Each number is 128 + 24 x the weight over its row's rms, rounded and kept within 0 to 255. Layers, rows and columns count from 0. Numbers have three digits each. The size before them is the row's rms in percent of the matrix's.

# down: layer 3 MLP down (transposed), 320x128, rms 0.0776, rows 224-258, columns 0-127
# gate: layer 3 MLP gate, 320x128, rms 0.11, rows 225-259, columns 0-127
# up: layer 3 MLP up, 320x128, rms 0.0776, rows 225-259, columns 0-127
down224 094:129143104141144101124108095146189135137126125098165144108148114126097127175091109127100135170128128079115141118166128124109130143093106136116117113151143118099097112130131103120045082180141122135169096114146123132126144145093119117124124134114136102097127078147132175142107113158109092158134157104161158130116113126116166138130150163140144128093064114116122111139114111123127139125091
gate225 075:097113150122113123129130156154106099141127146162166120126147117106109121131109119143138156114096138143102137095125065103117169150141089142121079103170091116117099119139135110091164110108125145109137147151125125131193129146151174129150130123148139138136130124183101060089118145131133127155173120137129110149167114140152116156082145180141099159134131101138160112105115093118110123139114
up225 091:132108118122110123120163138114114125138144108134079097115128149133148148115161142078127113137184129134162095154119186119114095135135130093126154128093168152162168125104132129168110154134102139126128096092117112121084118107108089103124112104084116097109111128124154195140142126140127147099083132092109159124115135146126138129178137096109164093101118137167093113156154164133121120123144
down225 094:143099154108132099148155102106100183124083148106151093120173122096146147123123119139146100100077163125105154129115134139081167123141101125133120093135148115097133126172113140122124124160145129123150141151125146168149117117158162115123180152156134143144141131139107144130143153195102149149149120111121140111150139132095117094102132180169099098096142116118125152162098080097126115122114
gate226 106:124094115131110085086137148125121157173126107135151130138135118099117139130107138125150111129128117078147142121135146130082164106157133152100158132134160130145067137150146110170141147119124161121139139123123136132177099116082128105158112082125123174182091100109124131158122153152138122161110141121115111127125128072117099136086153167147152193104089122140135113125088100138152128142140
up226 124:161143116113119155121149161131118129110144187142109157128122146140137140128127087119105091090151162153110137138086107153150094132104124102159118100174131149122153126134084151130112130115133127124131097138147138103106154168154118143094167150084140142055129142095133110088138116116107127067130088114126118097159119172155110094149098124160124125145182126102097117112119127115101118136112
down226 113:114148160136163144127133135120076111130150156181140137097140092105093126149136122146146109167124123155147130139089165121128156109144107113104131117127145134128131104111127093097145082168132126134103117136119152136147090112142118147134136138124148131116170154146102133137169088147178096104159101128096198131133116092174133179143158139105086114092118173125134121122090119147117127084135
gate227 093:084130096123131079095139117112116164154144124121155102139181145136093151148129113130144136108120130151148143117114140085122159112127146125136142120127117079113104145140141126152152145157133177122173155128094072120118095110090085115108092136134111125157141085145093163127157166138129127087138142116129114145136119093135129133114140184115126144121096120155163152180069123116106105157115
up227 105:140133160120122101129141108128141115152150085108161172174147118134104136167160108153160125103081128119089121120119106109143168111087138142107089141121086122123125061127091130142155140129153132120129174092129118116125181159122120098122093158170103101122152108142105114134148166131121156139159117136152121126141112134162162147101115151125148110138140122134168086137090081126118167157130
down227 101:144109093137130133089124095133115156144096128084166142131154141143134180137106141140110155084134141093139165117120112128175130125150165161159152085107117140153115139132105130148128149155102156113151109102145068110111158165156156125084134136136120100120115125120100168143101168098115119131128163117131146115123097137096099141109132103129128151157066150138106095120140104078108163136150
gate228 069:139136118150144147122146125123133114139128181154161131072134108039112150127116140116150149106079148162128148086113134078118146146178140126132132136145128082140127145168141130146099167120116106104125127148160105152132107138164147120128123130191161157135100122114139131108098154133168103128156140121114133115130140140122101092149118162103134146125161099172119142176129141122078119151124
up228 090:147185102091118114092118145121124106084118150153068084139139094130136137118146159122125121087121138144127181106153143126086135160098119122091093151174112092134115139133125131131088139143110105127096146117104149128163096065122107154121162151133118146112118112122137122121107127146147124108147121126121192128109146140129129166138112123112126148124089124058154121101153120139116098135086
down228 089:154110138146139146147132082164082132154137142102160157128128173093126118152116089130144120134114134135175132104127140168163157151134121079151129139160152141109139076143116137132156140117121143090145128086128100170161158146124101128105123114129127144112104106117115139144156110042145126143152122090132102111138167144129165099099118166128112131188155142139102125151127161141112161128120
gate229 091:135164112165107105087114115088115156083131113112135142136103104117124115148140145132127146138161196138139088108144150127148177134120128113106109124149109100112127133145130109125133120105131153128108122172076152105144123177141126156157123105071118148105146122116091126114164128126098111135138081083109118141104100094156152135137175118064096140131117122120174115094159104152112133118121
up229 097:185171107139177079137110122121139143068120143140145152134121135112083172108110160169084161129130184115136119135088127130143123122113114114126104107132147147111153121111144081169105097095131110139129143124099162125114142140116088107118129119100093131157085104126119121138132099162097120157161131112116132135136165108109152122107147080135135113098124131097117130142129145164073130155152
down229 097:101151131137109080132105128087162142112143118086081140151110147140117098132161139147126131103124099105144136103163115113114146111128139138136151143160096116157141162174058138104165131136135189120096114129159122168113150145139129132121103094122169129105115120140119166108099162118116158110126146114136059119152077157166158132120138134112148154141082116099120132121131113130105147161134
gate230 090:148139140131117120132132111110132108183162091110122166106176128145083133141103146169105137155154166131100126123117132168121144134128145112165133124157158101176140153139080126149130099123182109155117096137117131122109132147119124135112104107095124158131165141117060135162101117181156120109120086129118105170127137105126154118142178119157147113090085154114142136113152116117144109106147
up230 093:101099099152149151122125153107117166109124131146133075144124194090126119169159141111176119108104127118176132118145145100083138122137141128116135115130171151078120112158135102105147140115101133089100129161128149155146112125117119154188098130153135130136100088139132134116177137123143125127110146092111119091131111088148096131141100128156104170129185122146101089136104132126140122147106
down230 105:111159111113103133123110159111083103136159140143089147117157133152133125147143138149132148154132124167158092136161127143124131124176133145157138137127096112124038095135118136120129127143136091122129115125127171139178136114100107177124093133150154099118119093148126131136171123210131130140148104126107109122081117078142181140111139104127137165130110158124139111115125130140102151127156
gate231 106:137132143106134115085133168083082122123122123159148143143107073145115122113145138147154108143094118092139136171117160128127106125136184144096177116136153118168075109120126143107134130112125154138107143122095176106145120128088130127127112099115116117127126123125138143133137116145136132144119110146142137132102124084116129191080141163183168130119091167129094119115100090151107102104083
up231 106:153117137107117149158162169145127140183152130127167123095147154117125114146135092116103097128155141115087130114066073113129161160132061124150089146153131126106142132167125123165109134117120097149103104141151145146102131136149114148139090170141162090097113122130095110128141148129185114144135109089115105092133116122153098099131138124119112095143164133111115134157142133116170134163145
down231 112:150132174136131165102172108116128111113139170157099174096158154125166120149099166189154119085119120157156083155108125150102118104163141116144132103125152119124120107155121125155147130106134155129127168137164107158097132139127126154135140133150141095101169124147102135140154126119106134142117153207090118145140111117159145142093140133152141116122148185151117102104118102103145131134134
gate232 112:151155135123078116136155109167137134098198110118082133097130117150111131170128132164178094127124146098148117126137098115134148120093133113135146132146130116126130137120145174138157108144178106105113145171111167158118124137119088145118138145112095117129162151084081152147159153142134093133113111134071103158123112108128152151122153143105143127116099185146167146139111114116111138132160
up232 109:122100143138134147173120143124118122161136178085113142069128148145092111094095142154148126136129135101096152117137092154123138135119138104148173175155151158114138150123114129120120114081133080154114128123118124105119138122130141122110133100147153166109137131115142201096098151136164108121134131160140083127145142104109133160115123129145126124126081128158166153057145133102144107080142
down232 113:179126137157136127133149120109131127151121107072151130102112095087151105118159103130114156134126093126122142171114141124128126116106155139133097104137119158131136156142102149151205115126111119149133152131131120127120123114153176082075161108130114146107160105128152155143115130105095094108159133114106130135121130143121143172054161161174111145148120084136144166091113136096131113117135
gate233 113:129126138176089140142158134136094119163129129132094131126179172114088146139091161148111125181121159131145109144127108161077134107136164119124125111138179141138141124151101130130137127117141130093107142143099135174138129125092133183178082095110128124129158137134060120129143140181137103136130097132092124140119076125165104135133137124156104116089119121112121110111138117111090136121120
up233 072:138131121103127128097111104107150147115138113157137122129100049159127119105178086127116119100150122126162120151143163101126144135109132174128139112154151101143066148129110129114127112125120113148092100145122167140102091141174138144095144172144100128189098105111158119159154125101136137145111125138100111136126135099124173116108122124092180173139163154117092135131147136139152107135144
down233 078:127152144162131135135104173121117111161158120136150128134141132161131137163119162162127118155093175110134154138133161108112082128153138159192133127153131116121119166150080119111121160086172168127111090138119127144068107160139107107158080141135160137094112142150080151090116116129135104133161114124130150105088115104134143160139138101097136127085109090143117129114092128125109137119114
gate234 098:116115136126149100070132142115153131102171109131158149093118101124111113128115146151094144124095135088121128149139129107146108109124146189132131117081112125144078174094173107125137112123166155063097117125102168126136095147133073127126127143125122132136140119097143067171158135136138115125120095097134160129115121130107161149100117153132116155126160142139133098088084121108112123133159
up234 116:158107122138111154163164154103164136128159131192128145123160147120121106121142133135127119117145146175097128115127114171135127185109138150137069120154082156105107147141149093107099150156139140099117134155157118123091134166139131144094178155129108119117144140113123084044145092123122119102144086135134123119159125134139110133107153123155155133140150120138144115123125101145122140179150
down234 110:104155114122117101147131152133104094142124109164152102085147143146105147141110137130127101133170099137144126083117111115175151090129127108129144105128162136164160110130154136103126122164114123185111138154083155118137142158130150127148141090128150122088138135152140087118135069096131115133093118134121139138073161151161140102153075097098144088129163146137176134121147162138124119093120
gate235 113:124135068125089131116117122095114132151180117142112121141153129130095126148147136140153117136091159125138109104169150146098132143145167132119095132138118075106130120142091120147143093118139123144108149173102143169125141111125152187142124143144117122144132079152069150134120148175153114102100107134124122147089106085162155147111139142159122127089145202137108105122130132095116132139103
up235 097:132155097104141139096103092112097126148160124113129121158140122142135163125126123138135149123089147135106166114132155133128116168105152126115130134128107121077110103104135087193118103088136172116108192148126139134138147109123136146097142150165114091161116072132110183106119146113143100127157117176143132096080127092148101136112113178095126137137141170163098123125102124133125128129132
down235 106:105143155140126123124166153119127059100134184122172086098137146137179157124104106119107175081094103125143129090129113081104126136091130082132113164135135136158145120075124116164123141149095165115132157116128135153143098084140147094160125165152148133151136114109114106114129119092132147142160146120148122123135127165142102108161140126147114139146155136132099140138083114142128131166122
gate236 099:105079117095099108117127111149106170115128116155124129145099100120116104178152112164133100145141109131139086169157162153143111137171152147146140068130134106139147104145139150142150079135180125146123138153134163159139159114091147140123105106101069154112140095133142116114132128140120107098107121124130183138130105089131141101121139129152129124125129172157101131173103109115148123096085
up236 090:103124177106075132123148114154124121114135093123132182143143117156133140144104114127080130144114119154102087151152149109140134161116112103166136078129091146093144133132169111134142119112138156088144130127143126170149112090126117113145168144111120094136139107117115115141148123119129091133143111115161145107152134140094105121150175158152127154147173124207140147128056140137145120135111
down236 100:114149135094139134161127097163096121117134155119147115128129150127195122137135127151163125092114115124086159118122120119160139136106131141090119146153139126147161124118140120148168124139104139173107150128114171128112123107104128151108135127098125128145092122122156131169128133204117116109142101156105161130121103137093117082190100143152147080092107153122152091184165126160135149127106
gate237 056:097144181114114164101105128157079111101136159111157115158147053121104178154131123142107145095162127111100119136121126095123104126189104109134151139097116124132123146145111108115110169123111103148130104139116113106127085120131110143111190103142128163174142106166124150143104151136144130162137134113148107125090123121134069124158124159112141127119140123126095137132091088108105125127119
up237 072:126121093168140140134115122120117118145157083133086122146104105131128140127119087144143135119135139133163134130110109123146157146106188117091087141194133171141184096144117158112185097106125146089136111116153122109104087140105114112164058151126135158121119112114145085117139107128134132107143101151129127157103093151109137128131105144119085118146161127119120124159127170147123151102160
down237 073:146110116129164114098148103121129120113115102150132133133100115130082083141082066176102100121120136098133190164124097125116125097143070158133122109123159117148108096092160115144158163139120127122097106110090125123110104173111143139096175134120096075179158142160129157116137136112129116125127147128111123146123092118095121137133119114119135161112120135114093128099136145137159166158116
gate238 065:120161137177136133158178129059122132145117119117116126097103179113139131176137132096151091140143158136098118090112103119096171111134103148097107115147141154126080138115138102103118115117119128090118110149134118158162121123173088141159124146104115123133127151119093135130140154161154111150166142144121130150154145156129134117140150136140090204105162137119158138119117100116128149109085
up238 089:096145137135137142172148110115154131172121133137154144142125151102113137158161090116149119129161157131152123117150129093102151169161114131119128113123110186104119151119175140078169137118121116134130148152180093118123141135127112153113125165165145131124117180149094097167131157132127177136113085127110142103135107145119111111147143174108082161128164147118164115125132144138110183145157
down238 087:149108147117111128181153101103095142147109112108157125176106145097105168105119181062180101151177159123123127124088095126161139101124095146125069140147103124150155136110152089097166100136131120168137151099144158143154137121139136105134134133111128135117130114103114152110137146113109144121131147115116120144173131100134117143141099102054111126126118122125144115118161147150132118105121
gate239 082:127113132099095110100145142113125133100133179127132120116129112142127090122179125131147125156114172164146122157140110127110086114138104118110107089202117099147149120118099118131160066159105135120125116126101135138119152165130155129095143148127110110092140097158118139127130100145128106084124063106113113149154100138129113143143166130134137128112143112140090099138143124146076084089078
up239 088:127135151143159176137114144089137149099123069120122134154140141168116100128132115134172131135158128124139126135141103134124124105111160131136139134102140174109111115159128141089052126118120117152157186150132121116125121111120153140104102130121123157135149159119163109149145110150123161183102132152105088086091094144145106120133134147138129108110105152057172103117127126142144157169158
down239 087:095162076145147123121159099165149101121117122109136140094121095136144170135152123166061105103124119168152139130144155117143161127136090145159102094135125094145119153103092095140124111138164132075117114139113133123146154171108134112104141164076148114126107091147140134162129117164100102143110128086103120127135121134138121164134118118158095126107121090157166133160129134120146177106131
gate240 119:150154088125102135137134163114131139136166109119111153111114120134106127194105167169118111165174182127159121112156131117101155147172165125129124093143136102133134139129111123103129119104197153108077135164089155127121101135095120151118112099092135097114150111140129158125171134159132112094141095114122122153125083108176167114125139158145125141108115156102104129104124128112108126120139
up240 109:119083162128125098142147102135110135152104149126142124134124133107117106078169097116145114127066085105119127159141164149126118093122129161144134166134173134165113171138113153110130144143095106127175116082171115147158144128143138111142117152151096190148113150121126115128071096135155136144074124151126135083131121140117113143116104081150094127110142098127117110145140119132124104114090
down240 117:139138114129104091139112137130139085125134098138109133137132098128099162173173150127127112150133141070140108121143134139136155138159172182151126107125134128142109132132117146117148087145181086168150107116120097154146146165126091134155099131121082164148123092147113109187155151171130081119099126123096140146101145129119149161145099140129141113093088160139120098134113125110139145097101
gate241 074:097123116124107152126148142122099110144135168150127102129097119177144128095101153118157115136085136083151060087149136088115144149117124132127134170110144128106118124143115171129135128145143162098085119107037165125108143118132102171162117135112112096213107155134137139115126155130121114128142140142106098086134146137139133128137120092127117150131128144125139165156126134119121144139112
up241 091:150115129108154077157101149148139147131139127147121137138108154099135107140129114118080136125113149145122123146053134110113094128131172138134151120144168131161106121092099148110123133093112138164129110135159161122143164149117126136134118112183124107104137126172150132103114100142121118136101076120127113123123112088136095157150148122144111132114153084151031079123114118137121132121171
down241 095:169076138191123123123143069161153145162146131098129111122155126128108136166097152147090108134114096101133138151118115104104131126116129128117120058166140131094192131129167104152120132144113130145122129131158129118140136118082113114133147113138108101152094146140136141084109112167125124155161111150130091166136129092106135158120111122160127086099090117115088092124134128119150124148103
gate242 127:140113127130098143150161132141118141156125131158096142139166144126067106152121159169123127116124150146147109157121124134093112135145131110113111092199137105128149121144128144108170101109189101126087155167114180129105139113141122174124083128125122089130145144158082140158177117182148118146125100144093099125104105139137105125133147118119116101087101153102098141116120128123120141154135
up242 075:117117115145133160164159162177168133093115126136095135126116188115115108160092179141136166136126135144122168139088111094123121112172117101113080109120111119146166094123086139144152145108181112120128118146157170108118163138169136108120090143096143155131166118126121196129153115146135148120132125121145114159153134140114110146150140138121101122111128125122136161133129101135140141184154
down242 089:103133111111127130121155130123100114110121103104113115112128148118183129106110088142132096105173096164107107144147086149128121139099128134067119091157181140144078129131131115140153153177110078109140150107113108154116134089165139134170156128122115107149131114104147095125136146111134142126097134121089105126107153139161126056098124142129129117156120143109128116185089100128106134108152
gate243 120:134092121089093157127154118124138169108178173146139132147136111122076102125131113146098133128112137125139102148098149131134172133124153181137135073131109124136092137178113145113133111129140170101107116155139095135140114171097123124148150132153119139119156108092131092100177112135123088134146098109124130138089066125166092149099119161151129137131154124164114126125125094098118091127112
up243 112:134140145128149126161121132101126116141150070136109126130146143110126113135168109114146128145090177077152144181158141114122097149123141129136150155137131127140128135083098111133161125085123078167125170115098135128102174105156102110067076130101160112127146163121118176135118157130112145140108118135136148097155127086099146109131120114119154151123101157128117111144113121151181099114102
down243 113:169072178147125150129158113132161125100165164108102131111144132109122105177150125160124097101112174163158127170133118135082141128091166108155124153108139121131117135122142138075105096114099102114132125135108149163143134170154181111115118118134128132098118135096103102102123109130114142100160187141143138133122118133119141168108140117118117153137135130154128085118153103175109113167140
gate244 077:133124125135102076129112121120136123113139122138053157146087145121130117105132153119164129148114129157147140138107147141112128096146105133135153071120110107145120111139102152110105162157151124092113090180138120135153154185161070182138128139094151111120144137110138116078132141156143130122098126146134091173160134118152117109101150106122133141099143137117162106122166108119126168153085
up244 097:141164087143130184099147156134159122106129112094132111168130159142118137076108150120108151108166122164146157105141143136138117184103126112116116118172128151114141143129087129133149128106129133136137177128133119110150089132141101115148167090105109179108132102150097126102150103130101048143160116135137102133117156134159103129138152139173091120130129128084142102138149165108121130110126
down244 097:156083131127154153120114129091150165093108139135156136097149166131100118100131112148110144162130109111164134135193129112098122160120189084161127122149104094144166147135125122124133098126117128121142146097093123110130127127105094094158138102092150169139132190152147104119179126108094125145115138107091157120136114125155107160116171121156120111142148143131151085126124138148113159120094
gate245 108:124112137158094147099202139160141117118199112189110165138105085156115136153122140159102134120131158083164126101105108112145112162146157139089143113163122099126123141129113147124103166124138124124099130158141132143124085174166123135158105118115120160102110143081112129123135150135159121145129103118115105098112110117137117155106119157124107132119120155122148137114100082107129155180116
up245 104:136151135111123129125147093132106140124125143129130094119079153103110133119120092138170141182098133132130126144109110162125132131139085145153138159119137155128133126159145137148128111140137164097152147116081121174148176138067110117089139130148180125127148100120131101094135136140107077129149133145145145137084084133090093103123094068152085123126121127085111136085103107129155138152140
down245 105:132093118157182093108189120102140137092127095129129150125147110135176128171154139085137121110115130129121113124122121106105135153134122124113159124115129162109106140128115141081104133108128146134123146100125087135104122158127111173144145089130158104110103171153139168208130121140157154116116154120102102123163115162145110116102170113116165138109123092166163086145136101122149119107120
gate246 119:109127118160071137136174111117122129126175129157091147120092127135111113168099136135114139129104137077114097114159121135107164122152148118158134148185140117111144185168116144100125127109175107131103137164120139139128116179139093158128128116105124152133147160117110117151131140153175081156078133082113110118098091119137132114146148124108138122103145158096151098096160120101138112134118
up246 105:132096153149138133132070159115106140122101152108142083129142130100123133133152126132123117140134124120162143147200114115141081163071129124119121103151151091168130137101121161126155138112129135141158114089166132131130133109113154131139062114125129119095142140145158163091107135122095157100145079139107139146106114119121150139099110167107143126136155110163098151170110081151083141116130
down246 110:108123142088171133145202126146139094132109150130131132149142166135132139143173098101161123076136114069109149110138117130103119115154127162160121133104149109138070125084107091106151117130108134107136133106118109116146118140158164152095129108120109156129123114150072134102129134126093146119161140112192157133133115113122162147123123130096140179126133138117135111161117135127080122143090
gate247 076:184151152134122143124141097105092117115137144135133142144158085102066132101125108142084155142142204143156117132070127120138130155121124096117080137177140150106142090146158095144103119117113120127075134153128132096119146146138129129144138132106139148123123114143079131122141123144113130144136074120111145123142099099137123105126160102132147108118168155139111083119131081161164158137137
up247 090:096088096142100121118153150171167138151149153137117124116106152153125113141092129140142151113123106140117143113144107138107100121157120161154176117117131082178088150140115156108161137154121124132137114145120145199132086162132112150128126094130157126145121109126157145128128139144156066120123140145135085121103144174117127168112109169198143145107131112140115145102086153111099116121116
down247 101:138124123147126181140163128175100132140125130133141157081157103094117127127107138123106138125152154148149109129086117090153113131147102121141135096125164166151112086150129101128085092139114109105112156113097127078119116138162119137134197163123129104085141113129137140133145124166141098172148142113111124105123113065112121147109114147095169120080139176132150104118136125150124161139157
gate248 094:125128134117166150139152120107132109113152139127135135148088162103115145167122176129139153110141152102135152121127138091110157148106124120152102183147137152110126132190146119117135136051123082114058099146130173138103123142146131131143172130151141108136108146130155119142148120138146118188101120095126092107113130152138168128109115135143088176123112127126160104117110122157176136125109
up248 112:117093132090118103098133124107153117136124142085080136125107123157123147118100155107162159112114106096120128094160085132127097185123134116140147149145163087140132180122121160099149171127130117093118114115118126137119092108114103132140100098129115093133132174107130104107128137112086077166115148147086123131135092121177174123130133137145142113133121133146133138081155073132123093151107
down248 110:163162111151110130126095133102109165110120134168158149126113113108079097117103077117130113156124118136118130114122119136159163144134079108143090122134120150124155104107109182133120118162139106164163093149082117086116082110121118128101121116126113142126157134115156134132137123156145132118158122123114139140118086112127122046158105132119101096116089145097176141142125088089141114130158
gate249 083:092122132161137107095173168115154148123100127121125142118161153097119127149142085113132146154149108128134144097190141147121139100117102141076085123110144097109130096135167081097115118134130114131102133116116145139114105096134140143131069139107128152115141127134096099126118156137153138141093160124099146157053130100112132126139132104073153140104128148109188114127133161123150147095126
up249 105:158119150129112128185115141107167140111104122144110115100101054153131112156126123142120143152113152134130101119154113151118073086141122120100136116137134152141138143137127154064130145189139108091188090124113141119118171159097141109118120114086070108119126114150177143152093117132109135138169109146131139152154130154114107129136138119115115146125130155144082136153129136166109124104134
down249 102:062151105108137070128134139130177115097201149131083142119144111109135139151120085105137145123179098099117107134131150111114144106063115112143120131126175088122136109111123119114137132152118134156092164106132164127126139133099159118115129137110159161134112126121149131172142127136124137170118131133120142130115132117101104147162095138086099140135076147177147105147129123164115145137138
gate250 092:140137125116105146118133136126137123164134122142157106137137132145113148090097098131144083111138173082129122108112128085144173104151130216127110147159127115111081145159145150156120120128117109158150147145102125128118122147140098120121101131125098128155099059150133162157135124129111124134110118106164122105126084125123108123090094145189130139126146178107079106165107116153131104147130
up250 115:150103161146107121107139135117093169089165141133120175140145109084084121173144160124116142164102147132121099127122119150095069137123144084142150076145119125138144147102102121094127123131131158115091091113129148150155117114101138156154120108152139136139132161128097114115124110158136100145138136133085100119126130104167158136151147135104151108094101095151143124062130102085092109106135
down250 120:116138125119109119138096103097126099152124127098135113144158142150103107125106059145137082123131123122136120133126110088145158105177087178141148138141140098122093148157124126136103098160129141123130126182134156113090115156108100141130114158128113122108143089125143141103148153179112137131142072168117139109116091120118124129117127129150108133103130187204153106125125134152169159126109
gate251 067:143133120138046151110194110123079122163136136115124093131096156070123114154088146134082102138116126121143130091113117148140115094115109115110101141129147127129131145136159067093104112117134111130080136133138176172132085122110101090166115169125116108126161132097091123127115151120101090160132139128127141173140159141110139127123147136125109129126136150143137161116114097139121105132126
up251 085:131173137158150141097076139158141125162120149140141108152144167114125110116130111130117149101100144150115124144145135094136143127131156131131138126162115112109117100113128136166178142138131177134135174123141106138173115135140118146161126130158127108137136105189134173149118070120145141098144081097179105121102166138139076148134138159079166132125166115118110093121162088109110124122129
down251 088:101109122109169129122103108137124163104135096139153152133116158099117173123163122121134114112179136159097099155139122116075114134184136096120144103162142104119133102102136168159145161117103122099144138143112121173130093084107181078132123111132162148147121135110116099100115104142132116124142159159142154106133146115126117109174099086126111116081142127127134099145102160130170146150158
gate252 091:115102140152087161131106148165096120135160116104106147132125131102116123126116172127119077159108116088125078169133087144137137096141111122128117106115144123107128175168129129126143112144156132141115115145104168130160152165143149124131135155126101102114150139094091173133173148139117098163107106139145104118110081063131164130143106162137063132116133152131115143087107138145106120139135
up252 093:113122107163113133149130114169101154096139100076085169152116120121134117122106164121153118144132109094093109156120101121157123124143143134104112112142096092068125154153146104116093133106135122162057125142180156112166163126153139117122144154134110111103134136154078136154135159105129134153124124166127132112099130092148185069148135126104119126149139145133145132105154150129137106145137
down252 105:139119097108089156161093150184115180132122124151149134130121114127109091130088137146105116103123096105098151128109082117122092121087116095085098159104084151096163169140155113106101115136122162151129158157143134071114156145143128136142149134143084131108131133134109167104144089133112109144130145103143136138105154072108098124129138103136146114109132154094162161142095122148135139135122
gate253 085:184180132090162124106128139171135122100149188148113126142180143120085111139174117155107112152120144142149135117104111096123099128140135133141104123146102158123123183158099098105109123139158159099125111148121126125096137129146121156139169166153157108097153137102121107088138085142142108110140077078108124163125136094156117127135148153123143142112123121152107101151124128127153103106101
up253 094:155133106132112162102128171151119142149125090121144127109098082145126112133122102104143147162141135125111120146136136153144096149153151138118156107120132137136139153090067177065127146127127134159122125088079153112101144171131104102112116094086145101061140145160127135161137119116113133077149131147116165137138134135110139146132114128133169114138115097099093144115148071134162156114144
down253 095:129123163101122138113160118053143177153076098094131149130139109107138112153093168095169128079157114107138114132158124114100126145094183152142099126142125117120134094118119145123111145108140132118149101122129159142099092136166134125093144078118178077128174139113131111091094124149128157128101119143128096148121136135132102112126141127099160117094123116098123131099132136109097143156142
gate254 057:124162145115133102130097160082129132098109094157150125134154099148121085112134125133145122097149143134121157151149080088110152130102212128114158114150113141127114140124157151087105140105126144091139141124160126112104130140111148097143102148116138130145132133127116114121162103135100135149090121136124117137106156149126108130071097086115114146126115133161144107176155110162111056094167
up254 075:128112147144193122137139133086089123112128176138137193108146092117139143081116102157156154123160109109155121150130143113141115133144133115163093128104139121153142166108088108161077170162120115172140101094129135133145121128141122121115107136114162135129104127131135115114110194129157145129117163116113105108090070110158170084134134141122087116122120140117160139132136127126129134110093
down254 071:109107128133145141155129099165124146127144109100132126140105088152112118176158105106144144139167139141136132111106126133091128118102120113121141146106137140135099144151148109119143130113154125090088119129092147113097108124137146156166172125147075120167110179115088179104161119148155147097136124148086143114151136134091092093114111133116096138092157143135136161122077143172136163188135
gate255 069:096117187151123146093142133155159107165151134171144125103170130073129157141052135157107141126127125127110114129167113144133130126125112132141092131137128131106143162102137140117161081131136118138157169182127101119152122149124147094122150096108140103146147155171093102130097178128171125123104115080127127158098111127142149129153168137149129134125141144112145122114110111132181140116153
up255 081:134108175155114121122161149148148147128140156135125138134105085108141113102126141165138146129103121111159145067124075185138118114132089144146153157165150076156097135142150126145165124144138090133138133134168147143172110143167135134121111169154164115127147136172119109148145160128109124189122137106097140149101113164093122164118142118120118138129134098097124146126085098101135146157132
down255 085:098189077130165125176111104168124123160161097153108148092148123113122150119098171077127137120084128127097140137134145089118111094152120119158100148152103125118099115104107090119139107131153154128151091116150134079126122131151106118103134101126128112117110139128127083075111122101129142109139151103169100129107100145145141116147188121139114156149106102106113155124134162120126130170136
gate256 069:151117124098124123152108109099155119093115091128161151116107106151128114139143113114152128135165121112159129164148128144106145113113129139100130141158157131105118097084115141159146074121135150154104112127150127081125122162163154075109158119163114144135111082175144100135169108147160122096163123164088104111154095102125097176105151105154105132111151118110083102079147115124132148138133
up256 085:130135116135144172099121141139128150095109103183107134146124103163105119081083124155175176163150117094166123160161172140129100129157166129123138099107168174130144107097107136148114143111139114143136099151145127095099100127149141087152150118153117130071136128107128131157139134129097114072151136111162101128138180115139149145105151105120143116116118131105127128140096102115104163121141
down256 082:118127089146130124135109111157146167116124156145158114095111164131135069123152101098097089133107154171141080151132130137116110121107119149115146138137110197116112127134114089124130177101149169110111119161127133142100140110080125134119149135134122080090170130127110155100157140116091141147153134114163179128135115137075129132085113126115134108143106121142123150154124117145075157095118
gate257 233:129105103140108118099145149127133157148154129142125116108155136103057109148126145148121113149110159097142107143124148113111141136128144175146151095178147096144083153164127156124127097153164162116112112164107139159142105169110119158141114100126109133145107107125106126131148135201133090111112105112114112143112101109139133158093140161174117168062138151132109128101127121102128091106105
up257 072:108097134095140126098127102120128103133130081134094143100093168170125141073116124153088146159168129097142115101093171095129096085145129134143168140113120136126131100128091149112082114159131151127134080130100150098141096108147120156093165100109122133148119126144167097132128115126136127148167121110126113132065145097112119158135130104169123120133155123081094141116120151161147111109123
down257 072:135125152126160194144120185167137119106138124134119152134108130172158122093136153161103130123146085155108132127142140150126110146117160098108137145140197136108072125097101115138143115063130117144124148109137118087080126117169135144154107147137147115111141118113143094131138121112131118088117123111163132152103133113100181156166127121126139144145124184110096099125166121118123133126098
gate258 115:146119145108115138157141113108156138194134103121122133110166171128113130144141114147124113153149176131106110144140126158121161112123152147208089134133159088142128159180105128130119087157191123158147104160140132161102135142112159150129105156113096111113171155103104095169131125150148142118094109125125115161102091142138144123137148106130169117102129145115121100111143113110122113126160
up258 109:148105155110138145146138122143168117135123196125138151081112117114121135114111110170071129138170092097133107136143129173163159086169143129119124145108157162160142160142115116142112134122142143139136119114162128132136161132109151102118084092071119126123137193140116136142116126147114145104141161121145172155118137149128176103118129116117156109112170134112096120126155117063123126114113
down258 109:138089121134143117121107097151109145099114125113107119085104129132129129095134121166179106173146141110129149141121144128122100143088137134119118141126160113152122131157129086120104154155100156117101132082143133090105123137127164159133125143109097108157077131115155096118121142102104193115118155126127166114128121166158121145134087103148168111124102142155169125153100109052168134130155
gate259 094:105131081127096101088156119143109140133137148145126147164158114088125112109133104117108105116109120085126132104121119110136104070112125137115156110138132144171067125128102141152101124178154172068140160142154116117179175133110122164126112128109131172133144121066137137090126146128108136111118119118085153112113125091144132116127113153140092147131122163144140105094132117105122079109133
up259 107:130119097144140154115106145140107143113124135136142098167134122144108111112110150127096131127084110171157125143116163131136092139115146130148129074099112142139134112098130182134123119149124124092123132138114115127159165075118119167115152159193138124144098128129135107088140125117117122163132129135066146135182143054139108138107151140143109132143071112123147179152088132099136147122156